config.toml
num_hidden_layers = 9
hidden_size = 128
num_attention_heads = 4
num_key_value_heads = 4
head_dim = 64
intermediate_size = 320
vocab_size = 2048
hidden_act = "swiglu"
norm = "rmsnorm"
norm_place = "out"
norm_eps = 1e-05
positions = "rope"
rope_theta = 10000.0
rope_fraction = 1.0
qk_norm = true
attn_scale = 0.125
bias = "none"
tie_word_embeddings = false
parallel_block = false
init = "trunc"
init_std_qkv = 0.0547
init_std_o = 0.00912
init_std_up = 0.0547
init_std_down = 0.00816
optimizer = "muon_variant"
learning_rate = 0.0127
lr_mult_o = 3.0
lr_mult_down = 2.0
beta1 = 0.9
lr_head = 0.0074
warmup_steps = 0
schedule = "wsd"
decay_fraction = 0.616
decay_shape = "linear"
final_lr_fraction = 0.1
batch_tokens = [8192, 16384, 24576]
max_seq_len = 1024
doc_mask = false
train_tokens = 104400000
max_steps = 7032
dataset = "wikipedia_en"
Each number is 500 + 40 x the weight over its row's rms, rounded and kept within 0 to 999. Layers, rows and columns count from 0. Numbers have three digits each. The size before them is the row's rms in percent of the matrix's.

# layer 2 MLP gate, 320x128, rms 0.367, rows 277-319, columns 0-63
121:567509483574500486438475484522520534571517479427464442487526533486545531561520495490531504483509491548544478494543451505465556533504545506456460577577521473474503542456490438497513491486462561
066:455652445452528547482506476502406499484420494463525481512513508436528526506526518522520537501517571581474501482503542506474471513507560482535510534441581547466506498499482482508520524451474520
103:411429603521492497583489520498526496549514481529482440484498486539488451577438433495437470509504528505519483541488504508479574505424524525518531467423465512443492527453437447538449480477425555
122:478550520524460509516503509506515505446522495458521494509464580504537493497525449414526512576542474499487483517598499522485416439501491488549480528499475395428498519581537556568478518540455438
105:504487550493527537430454507441468478436509551469524449452516533533499446463523520469507475489599549530517501461471510465466476487584468510548535473528478490515542462529495435482446438448486502
107:485561523500486431525476472507420415425462564505534422482525544536467462496535467458516492487510421515469513425500533493456516512496510477598487486474466510460527421499495430463427480467558517
089:469506451499466485563451509425492477544538553558551519546511516421567473490505485482531503502432550487453442449533473480505485475522569530427440480544530506503511513473483476494531556512530487
094:497604516548491496476414545407520473466508508602553471458545480482543555491482493483493490424509530524485504550464461500493536426475480497502539505504469555528487494461520559459571481529505563
112:511486526466553505522547506493485525523512442481511401520503552564523512504532507394472510547466414522483438519542469432523456482471432480484448531431467446419523572524480490447502488500518491
114:530476459527538456512498454574500480521470577514482519481535474478466511564473514449448451484489446425473483512563528459481486521494467516548438469485502580446499501565502425530510440410559534
097:554433540548516422503549494502452466508449474568483513498445494430474545500464502554489524524581500513513513504494490482490520503488445457557487549513492442503491505507506502494516565509479561
099:573468530441466502465513512551457496449512505460524479496435469532495514423542441443513476520470512517484489421498460573509513532516483501464552535409523537502597437465495508541554509469485517
090:532448527504571434525465502564521507481504461531501474582577498523549460529517541477444475503485561505458455540508445500533487524481472543489538540491541507432435523523543427444506500443491496
102:489547537498494422481450530500516536535492451518483458505534518478482511467573495516504455480429493493572486514531494557542573446481443449557457501493483506441494480540497387490442520510425496
101:469522452464526468497542446522517444464528508497499497441520514490461538516522501526533455471604492485536468494522543495496506491430567495528445448584548525543512454434482447504595526482523470
094:401585484479411484484532550544478524575431483601500509465459509518531503465482458465527476478479492470484525434607506501470491517499470459501498463434547482476449510484485529503579556536528454
123:458526447447495545485554523498519469426532497467543497489450537444521512559525572473514512487517537491489484455502480469504530496407524505486454489499587436474520483514511527535415485536517555
070:445530475465484562500567469535581584479529425515494528525486536505477494533518418500531522498498496577518468563525537585463512464489480480559527466500485597572495631500597527503521523471471490
105:518545539509534494521533507464511466454586531526486474453458506509445573465537471516484510431488498445529482550517458579467516531516471443566493472524533471478448484507500537503534522507458600
118:484556543504486541525496501505459518546553468527524470507483569450509522557556492517450467474539509494519486519545485399510499504505518433555573484519562487469497446468484551459510502548492533
120:527528528564509451454507535489502491501564475531513504450540559574454493567509487491461461470486504488475507500523489437586444525555458573499576478510497560569468434545485502486486492469489538
106:445497539528449556520509533462495450409434550507516473547451525543524529499471485423511497443481567479563465563511553487427459439501503531509504514447510535499524444509525538530511459502457524
057:491539527477522525465510491488536488457526543419469568479486512477508488567532476435496528517536513545416531539483443516486461497457511544502492514545458511499484473516492592489534457503507465
110:488497435512485497464539476476463512545498490503458546573447481523546520475439484487483473532515510422555505532493565520449490438505498494566430529548575501417489565532503459494457531484490451
039:425514483494485463497481436440479491500512512486587488515468528538506449478527507519544491399483527508468450486499415499605520507507493467505455506440457542495521555505503496568490465479527518
108:477470509427501534570500491482517470556560511466468487498475489539505514449582509559497432541583434509506505526470432473503524544411473520432470510444485519489517591425513572478536505496416549
103:531556461456480573545494503542407583477490444562504522478442524451471614483521469520563485539456517553522479487556466497550487525505513458440501544487511583443558516483515496515567536497525547
114:557497495475472461483478512526483508574447496567505463529517538518482516495502471449506418511539525476515552500609479576496513504459463476476457520475597511519535502501550512498554462477485394
108:514488542540446587450515468499476446491501489471495485485513514514460512517476518470539576477416525532570453465451436523425526485447506470495548570511562512488490536603580512474499360451530525
084:511552551491510540410467567485508570510540499429478459501568463522451530471481477481516494438556452457543463555492510478508537424497550538496450499430481551463480516514512496503557417485464509
116:420509565526464537449516519512485495518485466460534574450520521472502486485475453533522526454492466531561504477511505539521492475490539497530549478606504522492432578463510515450441525471516531
099:493451441513484491476564457457579522475519424439517569561536551452475528491498545430506480501549540545482537488558526500468522528495466505519451502484480484575496583480531413514545483474536520
105:496442521484500483518539489534556524445526507494521477522535486493512465589500495477422504520486541512420477434545461447512473531545476493484519428468482512536530572392548536506491541438512536
131:474486477479523474468575519487492520504509451498509471535473517457490500472508520463521458433498507550437542517511446450537488520475456526517616484603524498506556537453447496527532560479492605
111:491484486508466566531533470484520499490419518516598524505507548426539475503547493438499523448417532531424506480494477487545526583468504523404530472579550446465533442476473402469542500462521521
103:448486517478451471581492479507574484494506490497505499407560533524515493483464461574530502541565491584454463481521417622539423528449500536394496475491500424422513451554525516463477514496578468
106:517500514489478518499475462543562481457518435439531473487508548452539514525535481616473438487472538481553487424548467490510441517530462541429463454414454586474496504553508500416456528538520485
097:502469499497461506521536442524635475496483507530497493505550530417533491520563510525455497495444538522484476516426494538519558459440511520474552483446474492417527504526511546446572546499502498
116:509440485467488496548409538519432485509538440550459487497508573547504489472485499490529529471597534525500594496518465453447477493520477514532504472440450552482545534469580511485438476453497488
093:489468548603525440488476462473415487470516564402500468472539559529502444494520474493486446443538440482496461474530523469422510557538481478442484538527517532497509458579574490502524462492446548
122:398506504497532496519556521455505503506515540529526509518520438543544500506520499534537475492443443505507523592550489490500472534439486562498451573440542402396538547483513498546591570557497476
089:462469492462521480467491562496451475562455532620489457538542509503534502528501492518499528525540598510544452434441510496510560490430493451479507557569494466513486440503538470472558494427525521
088:404495456512517513483450500488512473425449511491496492572500536457527513425492525513505487460497501440487490463467530480561520557508478481561584514409472507450502483443473462499454449478470560
# layer 2 MLP up, 320x128, rms 0.391, rows 277-319, columns 0-63
111:557535527431497465587493551488406498434493484496534475499473526494462519549516485510456499534536501463506420464501499510525453470466567473553511494467489451519505526480511430506492566496540531
064:545447567503480480602476491504544524525517442572464510513509496632540480475534444505450504490539489498539448515504526494532510484515487544490534426517470444446498491510553444495458523558580527
106:439454511495472519537558486483521498466552494544475494467467527462517488501448554530432520476572575517544448507511529480478539501471478453558415512514500508492511497513478519433512479493549494
124:431548574536437500446541495539481531476485473526529442528550556494486497516490494513500509500439543411438484441495559485488524515483538541621562560505554504510536467520460510501549518552425485
106:529497481546491502523527521471524490567490465409479565569524537522475513494498529372474489538454486475502515502477491557524426511510430495522490549491524454500478480558497534505503485530522466
109:505453507488516478406553492467426436541527562490550474449513484532472474566457507428522520512378484495496507485418476516536536574482526496445518489509482445495508464501460479539516496498519495
089:491535466479490478519520476458452537505441549534496517447490497483508513502480513547482523523444472492407499475477452443487463534550480597383482516552517495490487450465541448538511486467517479
100:452496521541470497523574518459559487472545454464547527503527555511516459556560454528487566533525506438466463508533475498473495519559529507370531487536448520488562423529528478561477473456520520
111:585540475464524537454543561574542446529471453435584482445502557514505455534533474458515490455492482458509529541503423455509557500432503455496484479488482484482493466517483504481467514494482532
111:500521458476529500498570480526547484459473527483540593532494475559476465532523474461488514521489497475497449523498459502491462443528487458479437463482444529466394505577508487555509511443474541
098:552511588497488510501557504451560451585483484538488459539527504530515457452592522496442521530594518484483543489562508527432468518547522471521620464531450546547500413550471482532536520516515556
115:571540502509504543546524448546485561560554476488521530501520580463447453560485510469464518532446502494500545515511516526513505531504518526472517493522471548471536481560481508578520548521597513
096:510544442518490482533551500486500524469517510542501538562583476550442493520452489531447493565506548449464451491399486422527426471504415497483471477430467502381450556470517492510457531469472514
104:503492501521530550536501589498513482514460434547500469570530509529512482433512497517516511567522528522458492531499568535608503506502483513519549455453501515522499518545527441477428459505454479
116:473482541504576452536460480518489490509528504487508485540538490541454542480441472524493516453494499548513522527541485466454500390591482490493532553494505493546493472465613558470529473507460481
104:423472493493519513439453518486518453481524483476461475485498514564519547504446499534501472518475501599577564517504499455495497445467550535555446530505480520498459491531525470536498501539568480
125:481506460469509506504556510487524495397461494469554489528442541510531493499511514516488489500509531513538537475499522444520469524408551450536478516504602400514525488466514483515460471488553589
055:442517503516482519465561450548505540437514506565533516520463475528478458513464561490480537457526472535540501570440577518406430473502420489477510473444508555513579603487491542494493555457467518
104:536477439437510549441483556513505417500530576436462482508501480489471534528495508509454499504602466507504573483500534532477493549518549486534517567506490572519451489471485460516427473487471508
115:517483500532514511413523535413485535562482573529530557469467512507582519540492486463487593479446564516506491526519473542558546493476511458584459428502544493516495479460483497498577409469473522
118:516547553502516533415556493526453462450424532533560515446526489419467441431492430462520511489589441520506498455476474512499556467449471436507514448463516547477508469428486493504500538516485425
106:431540453504527497481481515526488551518568503503471470508500446517522600539506469532500528541486521537493509430534485512515499426532503435539526540463515589494496422485497466528468494449519486
055:451482429553499542503441479523522475534494435523494458491491519543510459445483547562479482485511556469543458470562545469505429499495486503437464445448519477476517542455495550488443526559554518
102:618426516509488492444538495560458554445516453493519497465493467534503482509436470424487508495476505477507507500456438470451482516545459453548460553512522492454557479483521484399480522506479465
034:497472554535528530446538469513533479482523501521486546509437535540476609557479524447463475465548520492550521574540512532466453477555510481517492483497526530517439489455504511380507506514503512
106:546527541458419588478501514467524488479493495436456426495484491556399487534546533550537489572579464481474548500560460463520507494467514513454481501469477490469539544532492546468563539525509509
099:452447501439502490491472523473479496522478585458526508509575489484534468509499507514517519449606503533462464474489473504456570442497492461563521470454478489489505501432478401475494533535477502
111:358488444416486561514493474462447471525527507541518527457479499431536564442595534491480527467413445563503503535465555523532549486559548531503507497557526445547509505478502550513532496469490519
110:552505518548569360506471506456399503443476546523473534549503497460513498573515512520467464490532507517525505538581552483543474495454502490485586502511490522582481419483440562510578571547505476
087:547450515488465520438471530552514518474508498483514485509498476506570531473464467463495544459466468565468529541412510464524472443449571511451522526456442464524519536478555548466567456545484467
108:545484606504483544431467496565452463445473482406449519494573455505521434495540507492452486454540518517554500544558474479523599467477471448479454505511402518478474503503510518510468543495560532
099:525530472587492531523531448557448483450481605422503452489541480470490465508529488511443528539459480538487413525489506510508482483492552515441482540454548488419477432525537463468472470549514479
110:495560472472494574503583525582543543582473506489512512490462481435485516522500466496525525547477430493506468475483457507513484550524536452476466462521530571446477474443518503506525452432531486
116:509433467483471479493511471501489477463522497574466562511510497490437472483581477479516494513584485535513528496513466492575516532519502467477484477424468479433479506494493558490524526554521573
100:472486531480470508460603435545457492460439491492498496524489475455492493558534498548473640461516477518447501431483546468524477526463469529465490550559532474442480565496543460521533517531487601
102:520458549577529498443478588515519499513450518515511485591432486529517509515397519464446467487567523473508461529553571472465474458490572397551466501498481452552493494445533463502456505513562475
097:559495478476513473484525490492416541468525498459490446486473469459524471578502498439496484448455477459573452475468537505542497538562475445528473457458448507490464470561528481504501580528509512
103:499470476573424502492563455570507473549574496524407524524547532493471446543474546543456536477494504424510456503507518528471564512494456497423511523507557402483480453526436449460444526528550455
114:541555521514470560534473476543589459510486533461539479467492465557522539508488488484483449574367427429514435492415490513507483471589544536508497514496553478542536475482503525441502533526394541
086:551505517537443504492471502486518596538475463485540485466489552487501449564450508523425548572487485494490428442491511547438430540560499498456493421494495507512546518505518470466445548486499612
113:422480533479491497386514494426520525455447520534510516471508464544597503541480540489478510517411461466498517498512476505509505495546504457566515576424532425458492463525499504519496544541501477
101:480468504566539523461480548508539495483433501443486464532578529505490501509517482462501499498452509413499476471396482412499455451470484469490544507456488506494524468519525534470500475491475558
091:532525487531476626407524515519527483538511514590541499505509453509472563491476533540483501545425406469532489481541483488482453467477483482536537408546475419505482537556498526531544504491486461
# layer 2 MLP down (transposed), 320x128, rms 0.288, rows 277-319, columns 0-63
112:489497485491482535506485513465481398466455500423557555481567513461599442532515492495401499539508574458505498535450547567493528460482486569538597491477518471456500563530554568515518480466475553
072:464452448475522486480522544453519517506527451565482517478533454547534416400461451459521515515538419511510531470529554497459464430542453501545546522536455505500524500414493561532505491548540627
092:549489524506576549517570478535517487517512540495508534479504499452582576504512472560526511495478517487534553472460400485511554461473468561445523527451477468544467539509450440459426432467445491
109:512469491498472502460492511537514527500518470508493522520530498478505535529478555428483528573491478483476479468491497547560495510484536465562501485485487484470514510500572588561403471498552540
094:483517547519564504527471603440467494526499505490536509514459491500528557533414569513526498477539508469425433479561467491456509564516555518437476449459532509479504536459541549505548432483532507
097:527511514458516520519462470477511548506463506507612539485613513437492442468593551470491480533461540481523485438493474524464550551494443623555483510429492467548509419480485428446508532428483459
089:495446511520534534448507582509482500504524498517422481521561517529495493480466513517416462591573515500484481500490544483529584497493496451538532500501439549481545475467479555526539487521404536
098:554549529537496541536418510464524528489517540494465450469440494476483542499413528551471487405535484511463478482454528488516559533520485420539556448458519418616489506534500508524484491527448461
094:462531507501502535465457527440445474467531450531535520597431518551577440539518535466445531473566465497456462496517481490527491490451468502498501527492480508486481503514545543537532515464448466
103:473454458438523494507516493536479495532485593517501505483466480488498535498493498531501476519468489474526491513522554485460547523475537488585495516542446506495529522545459434471512496420546537
089:530464482509462616461487480516491538481576451511519456540510459536546493462519495491460539578511516551500513488497507493513394460540483506505512540553578471532505499418452482546549484589451435
098:540557521453504535498533507503556502544519545528514568582497505556477471521464502530493526479553473480464504521456602537479494497554507465476443470512416461493546484516484524506501539534511487
098:505475457555503468493524491500518539493578475457513471548536522498515503547470457499513482505464454524446489476542443465420527619455460528430540559523539528497508519468487487444540473446429509
101:507561500563471435492455485500460507441491408527416537550550563376490533449402528480557451516496502532508505474442505540532498469515509454465493500518532495441395503538476469552495496440470551
098:566512505503425509454488482503464517474499522490512493504455508554461527469520475577487489524484482527449564531391488444530460564497522436550537510466514576515455466477548465539506503592505486
105:442498507560498498529471442477514537550576514535473502543456494528536476454525528535517473486520485509500501553571435504517442519572520452510524556534476527559463468529563434519442536489523483
119:547483455506521494478540531521571549391469461464547520511470488562524491454522524500517541522389554504465518480480482478544547523471527442501463524458536438478478492550535497541450451502526553
066:561503466522422526578517539447459526516461511594457523477527393555530503465506548463495485463509424546414517538418463499543529519418535463514521461484490571503495532449478555529510528493520432
092:481529487464581571472447461417491413495519558521493548535547460494473450506517558441517543509539528428459511429509529519524524500476462501505563514522435464488519543505494517538499538400425494
125:433513465528468499424581500438536446500450560464492590522592495506538540475471463475490558559503501493524471459598536527591546495482557530482576493496499493436461506479488424460532499496468542
119:495464456454489455496521507511462524544466505427507526437494521493523489527426529491518454495514430461480556489534553416492513511509415510506454484532496428469543533472513469466487435481529530
099:462536612510419575545536495455466491477436487479501469523510372503564414479492475502437466449522520388497488538505545436466487506479509553515512434508455508500467507492498506430526482568456533
061:491428397534491470452519487482542521503497462388506544464456514504496476517504555475489476481498491505554534530516526429490441551572492501477472481466541512501524539533559503595426486510451528
132:511523441518396466506473515506462515441437485472546476455445512526486514500469565482539491531584537482504447558413520487549466429497569445540482496534519482496468563519540467501422421492468482
040:502497552482530467476495526523506438529473489522424583474479605511523562475561495433563483550512524546523461497543485494506490444489470555572551501562524511480486561541448525443628464497543531
096:486460491511512513555481472520464442570497623512568490459488431551539480566519450478537487489477502463535527588436564483487513518489510471401528578484511519476522511455436407551492428426605537
092:496469493435501490459557429451529557495485481458525504499494436462474529491430445433537481487526506525572545410556578548429504437447484493565498430443538477479488475460546434466483506451440444
134:548471494535528546538459470431498501455518490506514519461538419478478476467471510538462505452515529550502478533402478434478492510525452499542494478577418578429505479487471514473473491504414500
124:452506516511431478434518549458525453501481545480500483584515539471577543482596487412487482516524520452418521559550560453535544464563501500482455433525443438461515428483443516436442564438436527
085:501494533528525513528536502570563560501442443443609501533560510527513516548452484483476542471524566451518525437515526490546522541559541497495513529487431484490488477482436548512476613461482439
106:505504536464443492464463553575550464469448429503584506496484451499491464451509528490445465542461476492496489484538486438514440451464508467564551470560458507551479494496559542549451508595485426
100:488567567503523512376487451522501499541567549521412490509519480505492475497513527552525487469528521487538417470492512545486447553536458417535503580472469443467493505465426480535542521515556513
102:449401478535534406487601543531548481478523540523510479499465472527443512539478533533558540420526482494463508491552510524457424468466534441518526448434515521446509497467505489510432488481465510
106:486551456448471438430484497482497473426455417488502500566493493566509421512518477488497467484520481448416492452540561495470415526499494480513499494521493501468469532478482509518472488485520502
098:506508467558411531452498522506469474541465451563456493485441538494512532513508506483448551522500551541477567456501488520517445591487484474572482444442522532449500506477521476584476522534472490
096:577508512478531531486509528457517542485432454519510482494451520468555496425494487545513532565497472434548529528482562411465482507534559466505481510530544569510430539479552474583496540498533507
111:523531449483505506446521446475595500519422518513513452510450492424565548487382487511456537555572496505571496445525567466531488542607444444510504447439499443537479509489564454512475545478559516
096:578469453462551468481525472540496471502524489489415490451484503510543492515491544434571481523508517502497502463538517552420532440516480471496516565467566498453544535468453471457452475446499483
115:465527485504535538464519496497560548473501427568537542510526492553499450493496497454547481519510473478503425464516517590561520563465472591501428552492516488473548503446490481492515576541520464
091:523503391540471490536428475478456414547505478489555512538517542488524579477429509521477484437533481522498561556514495462464507483545458467455518526444580447496501498498510446414569487466490465
104:481498459527493476536559560499483455549550505528510535586455552499528410420509489449462502531563536499544534492478497478545514559472457517478459479471447566561511462511573521558504437521520550
092:492598452558518504517538471437535536543458498548505442411505575504469473422559416560531462497513451506467433493541529529540502536557492487501491483485459468565506485572403488529498494465480517
089:546552491485537556390461501579487473440462573533520509492513513535525589459496467546482535512517485600453514426511517499484409475518493418471531480521378458524428495440543544571449466504562490